config.yaml
n_layer: 13
d_model: 256
n_head: 4
n_kv_head: 4
head_dim: 64
d_mlp: 1024
vocab_size: 8192
activation: "gelu"
norm: "layernorm"
norm_place: "pre"
norm_eps: 1e-05
positions: "alibi"
qk_norm: false
attn_scale: 0.125
bias: "all"
tie_embeddings: true
parallel_block: false
init: "normal"
init_std_qkv: 0.0249
init_std_o: 0.0
init_std_up: 0.0249
init_std_down: 0.0
optimizer: "muon"
lr: 0.015
lr_mult_o: 3.0
lr_mult_down: 1.5
beta1: 0.95
lr_head: 0.0106
warmup_steps: 200
schedule: "cos"
final_lr_fraction: 0.03
batch_tokens: 65536
seq_len: 1024
doc_mask: true
z_loss: 1e-05
train_tokens: 744800000
steps: 11365
dataset: "wikipedia_en"
Each number is 500 + 50 x the weight over its row's rms, rounded and kept within 0 to 999. Layers, rows and columns count from 0. Numbers have three digits each. The size before them is the row's rms in percent of the matrix's.

# layer 6 MLP up, 1024x256, rms 0.329, rows 520-574, columns 128-255
103:476501456450468428399463527596512480521565477587466450595471522552436469554443475500478517570521450487607616561432445496516459398395505625464437491376441516509424509530555534546440528466494378454519513429541507568544500492555520530451506526491517490397539389532511406416457572496581456494527501454532491426511490507480504590506548480500472428466573451510436453486477407446496431487459
108:398488500504538481577497522471532505541421467506463492472453421479467472508493479523536463552467447565505458542517617469478494404496568636549459479598479466588472468464548515456566484414439527525507508486469508507425470404539519476549586525514468498509525409538515569451504573451557558454494553500540499457464533522593583416398500475497448555602482490536391531375459499595523470386360
098:582418505518460517504422533486576518432461559476504513504553461534509484461423493510588473501572507504520489462483525582506474520657397545493457562534546504552474447495408564452545435420654540508488478512507562546507449516468509454527477359555473538485420501505501500495503516573519475528522463519420483527531517510494480495517545402419526499508436502540513483551494475486527538528523
093:551609477517553403456551487526496450524479434525388503488526592471501485453409414528410393471586478489533525349479515588534484543617492499508459486420536519373461456442511537542472559520458503500581611488525543496499463505352552502520381464615557497525426545489546458503505563482525588503469504499464543453466467479500494528550468483557527509509461518491511583484539469581550520434534
106:544579460541575525531443500558498520533542483525519479431481576534542496459532452535490447498441474549612473492524551442552384494466495459449519622504502526534523586401450449491460463469452514547458532535490526514575506567493511455561546496501505463526525515442407523410438511426507589531473577475387501555488410538453456541562468519537520510489476421539477567519508395506545534567533
105:386580429579464495502546493442519543593469507574528554491365456552515471560545541398587586615412507582471487530429549518452494562491553512469434486499500523602394538527489506529560505521442511427507546494487542513446527460465579457490551569544455536481462483509498484466498477549471450510473567473448511508430482426470522614579419477433500579465467467382526461431479506497454503515479
087:442594458535485490518536532531435436481547522530581529512434410505431601590560553573434426381464486463478393490476382548474511454525530463468561480501486522477501504505518568537534507516576557557516519663525487514484539486540506415456485534479510444530566499511452387494497451624458523496500512495451519468560475499489481501473467524417422432516422573460476570620515420513542536583452
110:557519563464456522465420448495494403539452549522418590569493493382471524582502522598537504520507485476566549542574505483508507542509528504489497539438512537481491494535543432480481427435541600439672460461446448484569463512523412500472576497601560514534461539579559450529570510492458477526479454435495541550527548503473466520526525468521497459502461501548524439399430512507479488463512
080:517569500527437591435462519543466534561558468541532450502483484587437512504539531503515466492598516534479468479481533403439516548553402512563475548497509496503422477484513471553490497524541602434551484461582508442558422399543572473467533509538479471579469520394433553454525497504510551536537546518437515492444339462539568489370564566501468525588430556471567488397483501359530559508526
101:489618508484467446541464536508411610436446514520517449492533452527530450507485511484512498530492479566629511565613483495586511497404436479569531510508434454490429505438516530476532501509552471426404480533594485456535553508517590502533450545573522521502430517539539526455439490558515440455438505454524542420525481480490436517482438416464383513484476570484629569528468593494481469539503
098:459505523471565500533535455493540614511489608610412538578546457535572573543534489530577353401478548527490425455566622553512522550523460477563449465521462442417517476471452516546503605516443459567455447556416442536515495539491514475474495481481465464463515582548473518501537524549556455565502606490511596477499495481500526483618542480524487503540585512517445612502491484449556446528474
094:542472449609504477646471521571463488568531578513575483544420524458459458436518506536453477501402487519478450600476553504539501555474446441397485543484478542566525537438541636502599496496564456467474521457413528579561515475579493515393399524510511444612538473434437442514477502464508560506440624545552510537557427481518499551501548504427497483488510450498450500497425526459626487519493
106:547500498465558535522377443539498553525510498550457497456464487491466460404539464483479530456623543503366621495440555560538569463480430537460524465459450516527426517559472462504554526482461467557507450455533538502472469468507580513559475514587437488546538405498566573447492543471533498554426435593427509516436415509571610484400662528499482467437423530496497464502575521549539453491475
102:486435463469454482438370456453536474441578477467533501576431435506488551538568489481625518557455456512505527476463525509526547498459549535441526481559498442512530540565530548573482497491464515512519548465490505480534464522479481564503437456545450541510499566479471486409430520452495537473442529502490373526491591447526557462582476545425427504443368486458559551514486415525495565462560
093:352531584532501442442542451461484489482533428511477504525466518527572507540555496407501618565396445457540553451448531565528495439593516458482498468480559450488497450511530493541536580494547512524477501483496466472522488499497551426448457501554483450483389525513563501437496584403449562566526480433452544483470514618484425510491439427549443605491482499466471502527464476481510502457488
097:526373526507521473479521418595573507465508441515608458486512467513607481453517522442491458601424485480479535459474498548527557562428533526519533531500506449507486474453532409451556421598595549592470506493540473513549498465466462420493504487520516405479431492440580492475471514446476561435468555591438471430423533546535490517475549523374428500539469477412452528479521521558474542462549
097:613514444468544535538511528465504526428488545506485499507476528545425537475444475557573499452488558546519616494548546505522528550497532473466485530571545515503449607463529483531333480430555599495536433492484439467590449520526608608467386474531558489518462619478530640452524482546471463460468530507590442534536475496485554504446504418497474410479519517442560513484499413485545515323574
098:483455500466384474434482487546459549549517388498416463507489487520542519521477625508480491422627471475517517428513501482492469507444535534567445470519463568518496483487550508512526491438504531459565582516473528602518462516507467508488526560459469491471553482544433478465461425497512429440407388444472527568507540532546488564589583538552472469530415527587541571476476547593445552476507
098:557464480490479357557496523521558494480531510497517445472406461480446478578465463549530488523482522519466413491567451431505491483551507439517468498458521503545515515522575548427506470427557472466605494480417434557502496370468509569433470409457562519416453462487430449549500506573500479519491500581522466475478465507543542442481519440454613506465463556549509458440449504431538443447505
098:590554559508457531453425542518568541503566517512459513480441538423474553484524567524505456481465452485517457506453542499458418489553491506427488516487536382492419512461465547490498473541517550534494440496559451409559384508520576589490541550588448501605522404457580433601448426433507587496469478454561506475537540579519555471557482535504402564557521486583495508559519430504502523479452
092:554480516580469506603461516538519540463512483522517463411523439458527519450513465557460637510508543534414417480493654550509553441529542509478513537501421470544496528470480530501463505543445474464472537528511530472438544474481528376500546544516515515367556526480571407485442584446527432466435505552450565381482421586521560591495501533534529495497543539558457580492513492476559517501451
097:529375526518512546462537511597496546529452502595539556502495545428493541483435558505532503502505532502554530454511517525540480486526491530552529387518460423462517437477451527498488477483505525511559470402493494534511536463489502545565492464461458457479496527530568459494523428472522498615521568528587446433543524585510528374511482491488454429574515473556521456581370515552467436496504
094:496518537561526391537512519541493583512531444569558582465418667469545513548632542532471520621460498540498541496489459449521508450528437500486508449368511529436462537479442422572467499486546576452454584395491514595502487532498524485441450425576394518568505488499438445571450412533497491516438585498571492541497526484433507563444553552540464473576551478477412524548512548477546493426475
112:468469484610545498431522494574409475478496537541564461542434502523501436492562536512375524597535484530510498513448502539501512464501459572489579629439559522543499581513564540451512551450552481504492514445505441568598491404466470553504500405559509562488449494471488526503546517561390555515445508439501505471448509506548433494596473492479487441532533568593516537486432480556512524504443
111:440408492417440371567511464460502482460474583518456465512529494398493550597509564417454484517457546412544513509474532494501421514416508595516512597553475516511432373549475548494554446443548623487563586426431506500462459518465517528459516458596523450481490532532526499416446532577488507481515409506475464395506507492586415534558469538512467542591529584484466564499460584555540474479523
086:484533525444520480542415606461499503527534467493498558546512477558547521513406463374505520531565493433543478364575526539567438599529410499535358442454494518409515517518487562466505511510490541516478578469546513488522513429541498473474549521538531500517513479475515564387502525544505539544484446420606468472445510434513488476553518529504534516451552576603473544531475452508465440480468
106:471472460573497527374507519506439524533516525556495547470506493510535471529515508552472505560578469532508461547583428599551519499431438580620541539517395489544408487465458539462479510530410539458460502493524494578552535455528476597512484512448519563477439447526532454406509441465505561491446590445445577502540460451437502473573608505535486454590491400443439470526458660541527473477501
083:430446439439446568484637461619514538504528552588538503491518561453574556355449467549527504470375445556519508535444469436565485516523534457513447473559447424519420562472526489492484433456561455551530541523553475501447508553434392507502575494527457565539493431496484441491551519518498475480504505553537464503385574454530509477475567531423455506479546439557382488434557465491442497479506
101:522475467507508466577531489451532393576516436493553574426523508502536509538544536478517537493534593580437523409435586506548476452466457548441603482477538482472538444475526522469573543434501521488410490524382491437462545501532501494499435496558519497456497414511500509423426463575470556538493529604516486516487579484533525559491547470555432405405565570552585565472500504537564560560461
101:435514518512490465517455600491499474519449569578479605496571539583468556428527487444495513545462470515466479429471474458536476561598547455541562378489415429390491591470528545495474419495508558512602454529467529465506499406497507479548536497589487514559560510541388468516518471489562466567497521541497454460467524506508527555447483531506526495474523555512450510541493527581559530417413
105:431517539543479507410523500576498453513463531508442465441528622588461531529531558533494428444474475447467542495479422491452482495515435471505495399400494557527547596402533547516548503568508496457516533434482550533436558512493447474466512425421524584521448420523508469514474476523567513465530586493577464470439506536570547501534524480518495512510555558490487398449442457600428541555551
094:421502416439494449500519489530423441439445499571522471474460560526563574493442555475487441567551526478542470536438456396542498497492593498507457482597478565561505486609560577540357589576400463513482592531467512492594522496558461468492497525554480451490524455498606522543415507432553511517458425477547534550416471407518427513542565416543570471433496543548509517469467637549489507425494
101:522504381487679436515583454449464467477485531509530524542503523513530560485503462475503476523509499475571504503456469483484403491475443366472497564506496487523463562531535550492419460515405547436564482475499448445424507522399562561461529526477491454488479439451550537496458464515514396580551588483501473447541510557517647537584507556524501551387471590530402558564460469532576549467553
103:434512526489544434459538499509453468406597464508473543495445522522649503450525486488555546576504450484572499500437625437532487429545522448429518521535580465409449560583545491508470510534420585427491565497397480569433522425436546522461442514440559564490511487438544532520461504423485529448426602416433471499527477520499495547532499481526553514470412521481435570406489498567528407477478
100:441418570471550545514506495496550433396547555510497502502519506487591529516511451537435485539494520539511469563455498449472535565519595546445465488525498432457437487496498541571526469556477468420553547489537452500559455501430501468446502449562499503491515445466503479524496420518409490488559509454450506577589531524567529595540448568593475502569471457450614566586453503568445496461516
084:507508441518481505434334533591489416425467480536468526542517533485596500525531492457435476498403428507506521503473578470558428541515553555540475550547527426427467503473553450562505496427510585560565591455545467521583600476546481438497515522520477435478542517507538441509413549534474465489514502561515503528511504543560515438559501573382546449514512489480399473577467517514406475509569
096:443494451558539532544464442495544596473494529530588532467470556586449479457568499464576466512435524530559482608458467523525485491469516454445499414449444426415470564482536516587459614541507487466556553479548502490500462538573484487374525581564488557470511510607460517477593433437478438489589447517564453468500478477511451544484510524421484542464503497436512500511470521482546629531509
101:501387515447512520449524547673583603551457515466466460481515506503479488585503547494566581456483530499448443503454489534441446455467569459501480520520495447473432565537539517485470394507502473579529467475497556494543531402440438484486590535503532503596567526486531450520393487528446466421397461410468468402435497561482489571485585529418470551497424521504478475476577430507524487477533
109:470468473522508484512520540526577517472485517400591515483497514497510487500520430403407486528595502506512528573565561544591473526476524574424503538475578443480607632484519500506497453437402417454475544503521487577548439440549588489520466470492444432511417518491487509395554606513493502516441543480529447422543440436430519510572458543559539438415516463476511534443524484543548564573490
089:555568473514441557436522496459405536341498487521529597497486491437557468476538565467445487452527485530435559522484481484517492426565442477490477474476427461502501515462473542477511486404592506560500534488595526519581463550539425527416533407475455514497477511582527507501570493502529433551482462498534535579410551440454472423498442533544485357459565432481543455422560447485457550506447
101:431415449449530514563480506452494560437541516525494520455563539528498515527535505563543565512463442475556510458458478485502439500574539544547505489569525480450397464473564546487467351560489455470401498460503447483493434471483504472538520538495384481558532532557483468500575463486515572547523401569411561570439526530444495434467450502496443556604513402499437538492542523571509555516510
100:462471460467498549536455459604452554509447571494473436481499552550448582522516501609634588512464438544487514603582469557505588448503505553501527552501577544455513477420604504554466364521535652516441521484454518485523573475542566570439502482491515470369393588465509437444443460499509521506600531490456433462472418466494597478480539538526606482459489457556511428524429472440503507493622
089:539444495475383484523493518497447454493531417553540501503475546498419582479493506514589479386582464510499450485548527550511463485498487440425509343490500365442414418492493468594525565535524502503471600528595549464494424521603559497503445627509585487486508489557511432548477453590465525531517533542442373448458514604418523548513502510552453524488526490435505479523492461490538469510455
105:503438418524451502482468470527462469437502538484497461477611571535510573436482414487575382394572414535579519532573490438481517526502497506411550529508546507526531447524484529522587448437485462516537498519581404424516470469451524434528480481479477537557556451433522432554521427430476462577531503540534492508559528556457508546513521522433479490582464487471520431508530458484553566549548
094:541530455566574436525502558569550555544471583516480425444440445459435536452473484554502525477566564549539503511581441562517494455520501496466445454501413522485520498482594554416558471547529454558530525549445526540470489521548579508538468482434463545481481508511484533440502499481549517510479476508415517496472513578434541570536503466456524465482459447455482579425569469566553413515654
098:488461407505499508509476538570479500525523354523600518491513536538535491569545471515433439481408504438528569610562470422455525480401407558426456528475541551481494441476490464534511427582493510470545516424531487558464521509570470586450490504496488565522404546454534381537378486543520528531511498528581566587457566497554494426514475550546499516483508442480489461477476428559588466404406
106:508577522503403499499514453450490545428420550479481560526538468501513452509471523489474540389522548596437544522498534523607558433484531619518514502462427537579505555523525581539502535374535531567468533477404506559529434480512492628502450463526460431494509438510446501376503480473548558507437528549413497498472504490499505560447485456459488508552502518434592490539495539493430408528409
108:521510461559518496440516585532560485469474582551495500605523532514450539553430479424494583451472484449563404424497527557505479462395475579511479538514485472528565508497601471404472472466486588527451474448525540483533481478472495627534461556488472533552452465495504497592462564420508468496434473474482459453447439523547573496462522460493448619470502520511591475599624440503439471551551
103:454484523462562521437584446568568601529519472465421514525501566607497581518504471503576462505480529518405510502556441543565555606491459538538576454494461522535390488379463595545450455585359501528558538544497526511453565468400538486441426563516437422446468483500514602519443470517505478459600490499462557507537432488440549505555483511455567505477436462479487569436495488559526472452492
097:539514490507511461468510361445474540367510490471475483519511473501432566445514485472533604518604583503498539512565432477526425487510633568500524419508523439441480481570496575558504460550464523465479564387554499525458574429539420495572524445513486561571547442478450530560555450488546527548521513514562483582483475561570526501510404389438517491450514520398509472470499537513476458441446
090:541444476498431572502404395528481495474500530536525581442504552439515435465515544528517527547468549488537477519485507502585472514598617389527389474569504531453546598504560624478462412483590486454474389501484474564534529427539456458543524500564555459467505500554479430424502521441465520436567509463555492528534449565467386429493457413559492482508509502452455429436429607535383499534506
104:566495499510505476385454539506537536565515559439569524449436576443508517427545478586507482516440554505574416472468448554437439421489479568465581484445553521499427510439540508492439520579501482392513531560580545492531481534515448459453424477500422524520457444551533525532520501526567518485598556597412589503511380471452486458526491470538510471492416410432476448602440546535451491468491
095:448478537525511440503575474517522489435592472526526446469394544453503506592506438348546483510451533472623495536445568482503406483486512504523602536527399445562520536551461513523469512502443450452482497575501443485491529442445537418485527411483473420554430533458471504531552465513546527526450531521407409536539485492413518406548580499540479464517414445505487530493487437574487582493551
094:589469589526466515518561497520480458591531478583565424498590499516405540524488479466530454547535577473519431458524513468435564493579518589531485481546510603568502436532510521370483510476483539525517538524473474537419485517450461475579396452556522451427432527526494448541599438485440519479522411579499537453556444626543554510424473452499474519518489528569574475469524458565515574450534
128:593524517525460519461471563445540445529462463461457469499545490558515532517549536569531479406515552508532481436477570465477502461529455498432512460393504564359460574546466528604337433553553495561499594442551495543436485421522487559428519440490477438455535491511502639576428535468398518572498580519559425556516520540453535526502445490467462514487471595481439552467492389465521495577411
# layer 6 MLP down (transposed), 1024x256, rms 0.264, rows 520-573, columns 128-255
086:495411463496647416374469519516457431532596487588482525582518472547457407510427509549458504542519444472488606554461436497440568452498511502501468456470465452593493384457594525488525502478510493502480522473710542555508523576485417517497513585406498460477530491551448456507514555509542487454533457552552452525535566493486554576448444564514582492590552412485437480559589460419480529446452
105:513487523523514495516367478523515444511625537377481512498534454484489534368371567458434562549545446537513573537559522516505490373495485530468403467577425519539521565551539443440557546521468448452474375628369559487522531499533455512571481480448553433456481477509520475591559525482502509565508426482521586554437523517525561460543458486467538497525452598522558502495490553415528542500534
096:458480552543534602456477610536452376468481506542417602466418445491409467463497541482487533430570516591495476582514428447450483481554410506470461452542427510502493458536533551488530540487456575512458565515458517416546576536612563444470385440550448457432514579500508417494495618497458547549437480523542546432481566403364506509495422458545485502428469535566517456451452486522558532475581
096:561434447521524500489499459430497567441523613436509392450498533540556506548537461567476450530397527510540558579458527482572427437589528451457523472592482522448588460609504508491516487534444453487419468440416421442477548443570463494542563571429482480456430452488425543436427463533520487406485500552490513524530662591506424428594528599504547438523522489565462495487470494372475490492486
108:526515471491593484467516532412427508472630598527560487438473441553481540514439493583443442452493452532573557547464502515532433619420482457473518434514408555521541509414485441506489527504490551421422580595487505506546437486482449502528534459481540444461477525534461506443523530468481468513486446433478458472536617563519429474594475516537481567518493440570455497528501477424511530573610
102:464464604457508597511407518507540475428433477420479442484527447581530502444498536468445506529431473469539563505447459497468553473454485459483490602479546508473422500517564548517527475495466503489525456545520545465534537507430521463433551458415426410515562575426572378502460487493549471470538419531652430541533487467465528525539492456554462478523495519490505466583498487517575517440451
085:547490484490528430475458508587528613463440504495550537496495472494538452436477528476506584453477495497431550379549518488426507512529604521470486536580443545488543466580431466371566501491439500522547465474275470473517550473502512484535468541523527568494516498470628569603547591491480498527391471415480488511517466525526528446507490504514482489513532416550422420447448491435519533455544
121:468476470471508508423499444456560394509559489476525541476551398525578578490491549465489511460544560527583573486493533539467533523507484428448528558464445432471560571567500580483471496458547466432476481521419486491484556468494405413572532564564577444546469429504418590500600530522542454434468525425540424460601542544489523407480541528474495506515503538529408470536477484465560594567576
096:506488524548514610525483472477493556495545434490549467488548546464529502478433532513474501414551522522531435512414466397433497575586431471486424509431461499478500425553518436529476539532473461549459496473456507521583553526574454522498492532565563502525546444487465489498511589375472557433504541574332388502547454515419539475424487467540418389574527471468527547496549545463548542612547
103:502581538481514440492475496487477417399505549508490365434504511470458502529538538428474587511580544440568526504489517487481493455396513523529480485512524530558486474529486509418550561490537603541590563478485425461466508457497478543523501562589537432559581483502499506509481553529488461493405469449440554523533521491459527417517514445549472502457527528490493377473414487593492559525497
111:551421592460427505502547520596471483519596543457484448505472473427461567595504487507457506517408480576437533445564466523433540446500523498523541559488499473463473541482447517458519540574475529548445530476330522458521493522529386524473550449440529554544513483428524458478485547528474476522489415478495548543443513560546554432502476453483457477443457507518534512477498525452540451494544
097:402575466449564525385521489476414485429528499517497556516424541524491545526498454497572471475532459453464524414489426555436501525563438604492531478536523526530547499633516496536489528504486451514534390334376532521443550459412531510491464447538429549510498491510468451535624507558532526462446460454524403531527593495524443460486503519475461544572535512559544540610515502430508423498467
103:550498527481506664523386450488466419501519573525444502493490474534526469558470453523453603498566501532484466528435503529480494541478505485471404515498584480507571472425495576505426465503473478434530506520629506545514463563422488498505555521550501466454536501437576446517574508493488514483459474475553498471477566475548477492441520562540439448502560614505540543485469524445524450450529
098:523512514562480516514478552562512412491487435575514578462483485444513537571475432411609555497475473455472500501557526472524520477488527543487581505493400480502501526545505591482603522484459514497530545524485496425410438542521429591520511545427519528466523582528514424454503569435457585463621462498406484452469499517501562502469508505505519529549426537547617432486529475543494577454519
091:509456485452519632516435471588400500475442544561517523542505360481511469588480540569492498516458496516527501534593436517581508440503552522514513500614479464485573499429466429605557470473557476482475498469612556518499599578457465570524549528455483455480464449502486543522515465480542535557513474434514521475495552461454504514572441600380494562521446487493482491513523500518571553494451
098:453496453449478553511546477474467402508597354546474506502490469512475497495484490549499442481482570583495524534488483493485509517444611548503524397435524518534492533469469572470428548531381449531451451530463519492522554536534493504534513493552559426503548516492497461520468430579551450460455471464561507436510632553445456447531558492535428466404572468409427562443474443490540509426542
099:554511471459503491546559512507517480612537492543474574472459492499496473499558452476433389514498419546506480476462578513517584483481534555442519548415464605499531484471437433507603500519490491567494471531459523425441533480393528464405550478553413467572466551520479496526429520447581473517474468516528551507464370500595511398480554415472574526461426537508545533476435524513379446485414
093:538480411465474601535482535502448547484398529491498536469528443563477532525545492463537485510478520534462430509521521464438534598554483389446444519473434519509408554462468449577620553471526451432484523573621546490490411504607534473513448481482447469411487434480496413446588507476516396472470477414525470513501525527556524585512498565527512427458433529515433497499592457485489481485503
094:519576469485491500400481426537507410486449425464512600581549544544432503409575402442475516546547543479508533511452445525501561567544529524474495446468486483479533531494403568525535557467512574459466467518454544428460417594542460437567426458549463537547533524472513549445539526535553523436513465452508534619437503589400559505511515518515421451492557513442491585571480391517533431535560
095:539520481553451513519455506549447449492534447614501532534502528495477414456520567557453571473474533443587486458447502524528550460515436544508469508455490436503432463442553470548515533594513513548532506493475490480511508518508502522518448638529489440563555424468474523562567361461454575495506549581559533383488452403419521520537428495509437557513532570499421576551537436526509478464449
086:453505483450418548508501523578552521515550439445484502467577439462505486569443579439564565441524552478453538463596485461472509538463468420545476540492550551469458540516477491511546593516509460511522325511536468516521509562595530505440456474561504505425511512419460503463537478521545554480498512548469512551418494565522453598425478479523487464632462391497470487510468641496463490526494
098:429518504488559494522548499568477440451504458563462493501512524523479515501481484475529419547456524434496474551547559502464574509577444459523566463538590478494566207563493423435310509536600534530538492483386517506514450530507528432386551453453488499475511430445425537566541617510462519479539523453463504586498511478551562535412537526510406462444506457500503519530526470510484519544460
096:432523457515479495468527545507573454515430468483508632482442589521534553456558503473476458513563522461541589482522543496504507554436552481484486497460563543375496560520542334436486543392524553433596446482551522551494549505517483469464450443482484528478522408510556458501434617448490486510544489517550488591501564537514503471547479490473434419485547413476508596498493502436540508470505
114:500574430496499445511494512482480524442509484519431543519460512479478504467490533495406615475550499560419520478465433508445487492499492552564485415546483482497545496542533484511531494522550507474514517498395635362495616471498493559486462493418523556499530590462429585553468553535490519508465397426493497530522467409543491506532518473467479462467458479589550477583507551451480514610506
109:454503523513542473399511560462562420555594525396490487490532445526519529481532426555475469486471532525511525487493501429429459451545553497512441532496548550519509554465443522522530512530486494535473541444496452470450578472362471503455457443419433498406496603546545490504489575499573467568538440541543501539429574522508573478398468496515505509464541527651461451522555396423540520538464
086:506439491577535513503606398544517569603452594430502491489508432492593493513449458543543505572491480573464529478519512537449476512599534480452561496513448456444552553521457468462580470441465494433529505532403530562493509548556464593473524500514519455575525435450438520517489451354583582523413527461522488555606422579415483470449503508499478432497440453475470599486477551473501470465499
114:611539456427554505555480464430569592534570515531558462459517553414542451445506499501530417470473479548474531489556448508583499470530421492485541535474388541581466474578448509603498515453498408498519475433541498408489458520523484557482552544546520516505517475584395597514457494581495540570512560529572575578453450527469446555552435535505508455452482508490515488526453497380552501517580
082:480518485544451457482586618475457508492503461508520543448491499536487454516557526450589542487582433519426535481564471451479489335503440531504443480575480521477483431464565523479612473491437596448571490574422512473394496437513552459415531524484490447535524513472525446478515579428528450563410414443549497556445444547536490586523512418520444493553547475471432537527443566604491511545433
101:510456494536445468506578455561560583423413493487417560477523448534577507481435470462543510473476582479477510501496440579512576474540542532526523481466548520506517356480508514533570514524493523589513476465195472456472507491519396562546477510488529489504510578436451534484455390382445500531503625539468487549530452486483500425439503498534537512472468468525457419548471531545455487511561
106:447439569442382428439573516602541435427573442418550504490496559457534568532511504451540458514568563425522499430556642484533497428363552458490521488501570481465560551621397481428494451491578477471442576427507492465478369574500475479522529524517488611474552469511538496533420466511392519454563515504513533491508581531502446534526458532563549482528462509475563565449548506508465430535467
107:623398490474510493477475580483563539483530542493494579500449392373575501466549529518504536574545483525479503455468563515508493431495517535527525562515530496450447533549512469490523523445527492513472437514372470413465497472515516564587482493503469396483473540469485511438492576561514536480414415496511557473580525501461551518519485489612492423523451472509512574504598522412439451559442
086:544432504464510453396533448524619504502467491485454536503490507482545539510472504496615532605471491571434553524497593599486505504436554490506481555517483480484524536488473497540573434505413576420541469493347501552402422461422395599498515471464420511473488464598462527449609383400559585485535516545411447515506385552529495515619457482556453536527516419452434570514555533542456540501478
109:416482528480565536516501450533458544571430478509447510437441515489502467528530581477537527528597625443500462408588564446623574535425433457476510606500527552506451407509455535506526580448448391522461603570523520538511531552527522444486486494419583440494545504456530560533476520482462533402400507504529354545488528489460517537484473517493492363486501450405483518576410529460515554341539
118:528487635501562503447550498468537381466421513489525547540490488585434524540479485507496579476485550411510508493455545434562537437491435439439500464568567527504410453452448419451484478506466580447404436522466508537461547536580546507505448544501533478460530501565521617517519492515546473518522483475468458447425402454501543510559369552504629515515485510493488573438497473501446493414519
102:440460502454436472499459379454596513494535435578421502524539500420577458493494430502490487518491594455451518482448506481549491509501513484473477460515545558498485396496434540515437510493510502484495538529587548455546468478509465553484474518582530543553508495497498469558493471544585399522439530537549514507484565428470591467512561507530535524631472425527559518537450515505498471432596
076:574485511475547520444462572539511534601490570506409523448519456512543523457435551463463505495388548557514512435463510433478589544530495497531536525534492461461537505498523517496500480588502538470511541620411371546545574499415526522601450450533469530491434584561566516411441551426524451430525445504447459533539457403470500530429598484560459503538534528454516478594560474482568508497536
100:519471517456434480440418445551370494560537502521520489557539572467531547592467470527483497496467492551528496541532499494538435524596583459557409543543545608503543578556461533454509469433605496429493401568348543410484546564491545498558431551483472533480512544489476549519539479467412473533422550479494522473573506488582389373459445417468465522563519530517476465476539476487455593547481
100:498472535463545594488525563488389482422563470442425549465505477459525497383536509552576507496508458436499511477494471433546475458509479443571459510477502470633487456376535558540424462538503471581569510465587483553455465375499534513587547463542556512456504423518496414491560520533455543479502540502484467528389534578574583488530598489487502455480519513543442494513569499534544581479403
105:521615447476561518487477607463491555540475431455463435557580513559520546471536446445472527509506530448472502430471572469424504522540457552526584443477535559534514448558500437639533410512530477476529598388369456602449551539534542442523525495483571462505440447487448545431407477503477451545546539548481509477559523536437447462534614550434460602551558443537423414480376543486543438444444
077:460575458503423509499504584484494443504502458461566521483614488463533475404521510554485466448599580467469526525458498551482476481479451367410512468542542465508437562498525542367549513569616543577437501490520581551484502493559437575500545466506523464433464529563514395501493496539559488438559450544528520516509527505473441464427437485569435387545529466447503438450554545450510579491427
105:431417549519534551538550657544454538555508513472483552444577401433463434491541591537487487513447433500589472521412505502591487484549567455535498412542459457410499550566532499486512503440562368487525502560344458476502581479536436527607576513519511592491452498486410495504556501500368579552479461444395494580469510464535563470585420598520504500470450509529433524491499415572601482527504
095:496545485419509606491486532401491460460451479566596523475442490543532558522530549390629477487623487520514485510509537550537471434449510419505478507420550547507550598500539413622477451519531447515573423554511488457491582494381488363542555612522561534410523546512545394439494529496522481582489547551387600492502502458460495441458554467493476454541448522442488502446531435457465519551502
098:547611507451513531450540541542538510455616474507458492471529595571585518502410516545504514488478520454466451465561526444441523482523542568481447515429516465506478306618509585502512403519410522523469491596382538464501461477517500533606421559512444393527415429464474602470478516565448518465486474505494464552456485446489508567475445502461493594538539491485532482544585432512443446567488
107:566513519464556563528514460468608521432449553519496472534541500473527571467475492523549526495578449412469550506514376549410424477547453492510546587462536536472506458525561491460510446393513512501515493582555425380527492486460508473378394538534478457466591455482403435523565485580444485505567545513477444466495462557511543432516554492545523505590416496534493434472567447470453563492556
093:436448504534521466576517546488490434457453390443448507585456594411479533488532613497484515453480468518553468527578513450607449447506555520471514509466528403428469382536427440489535513458497603429470567547551447560484625470514479644486508490498480555541503482516481461479453505483577530541578516409457507513409466503466456488527541494581504462545665518526510449474529516544488585530569
097:470491507530541460560559421431526433434533511490570464526492565453533486441536529578504453530545428432594485584547608480426517489437411362431527391508533543565495635506419453596433481474518501496490503410471479482599488526469502511525465537532515542511490593451539469551500455419506438497609523493507579479482483559452558463456496480438560532474505479473538592482493555587563534492446
102:497517522493521515508534524478530515520535448509522444486507479414537433525515520422428561557508568510445513499590565535505414497483560401489529529544522456511556511448447524472455454531504584528530496500405548467534562426480519494504520486460474586506532463505596589484490557468493497475498474514522510542555454510560479446486399470591451589468537543462573557457576498473420596466548
089:439553469435620366404469503566534501524528474547497522528509491498511449491570509506469521456448499459473438547571456518516611577455538549484527482441492469518541414528569512510428492464489627540423510521631570416425512512506484531544462522433535458555604539583510399465436511545460497526494456565544516478557551502497473569468541536515441569486558464465518517561437441416484660460459
104:580424584513571527438420553491431467472404403490510582444456556497574478495414446477442571455458563577458551448543518552514424493435483509473426535535501499503459514513498531490392532465449501507521564582336373579565547561544492440552569508517484426582505498572487485499585505504519549453465538511534556514578554430558534493460466518430413434496539513407543545569555462409528452451494
092:501548528509493547456467511491542578504558474503557477586555540544470563532521410557478450506491539562513398549482432563559521614441499432434494552386476537457545449517496413531483511523496441508514469522509659552482601508493598405593541528486555575505441533581511488524499462619449463403469520490519429565563504421588516476532409492500484460474487494416496526503458429506608517499508
089:478450395510586474451496499487473524483454470564493510523549495466469468477475435527547496549549476503478436456519573492561528568437466517555518486460453448522496527555489429470537474475534507605461565507384488386476534593514455463591460553483442456456493484450457500479477455504481418555414490528577568546558398495484528583465451561497532490510543570446451447434456509447484503593514
104:495474596438500434503513580470548414531514423387532429512434527547478626563465383540530512468534499538557524455501472575505543454415442567611502554514510462477557314473505547444526486514503438554460514537403496442451518474613436421528545410551509518577531479420544504511519525437500522518498434479574414517573459487465459501455513506585441484511423508526533452513505435407461498509555
092:404410551511587471562516515554459479564484563450445521472551557494473507408502578574489595451588566519431540461494479443502529516545542571522418472586382519513533436565498546458509400544476560494525447433434434533437449469516430513493575412472503523519547518568538550450493567504478562452489400508463559554451443562601420397568500491475487508571516578533541542522482481459542489508465
098:524413562522475553481525531481489506513489435490486550573443454543648539540450431457476526473413452462519474397551436526489519516513528403455502426546477501558459499520425472530484471527565452542475513520460464516453586519469542516534499519441500526499434508433494563520483411530450497455475476513502567602490422516573446389510517482474473489460481523518508463440461454410560497507455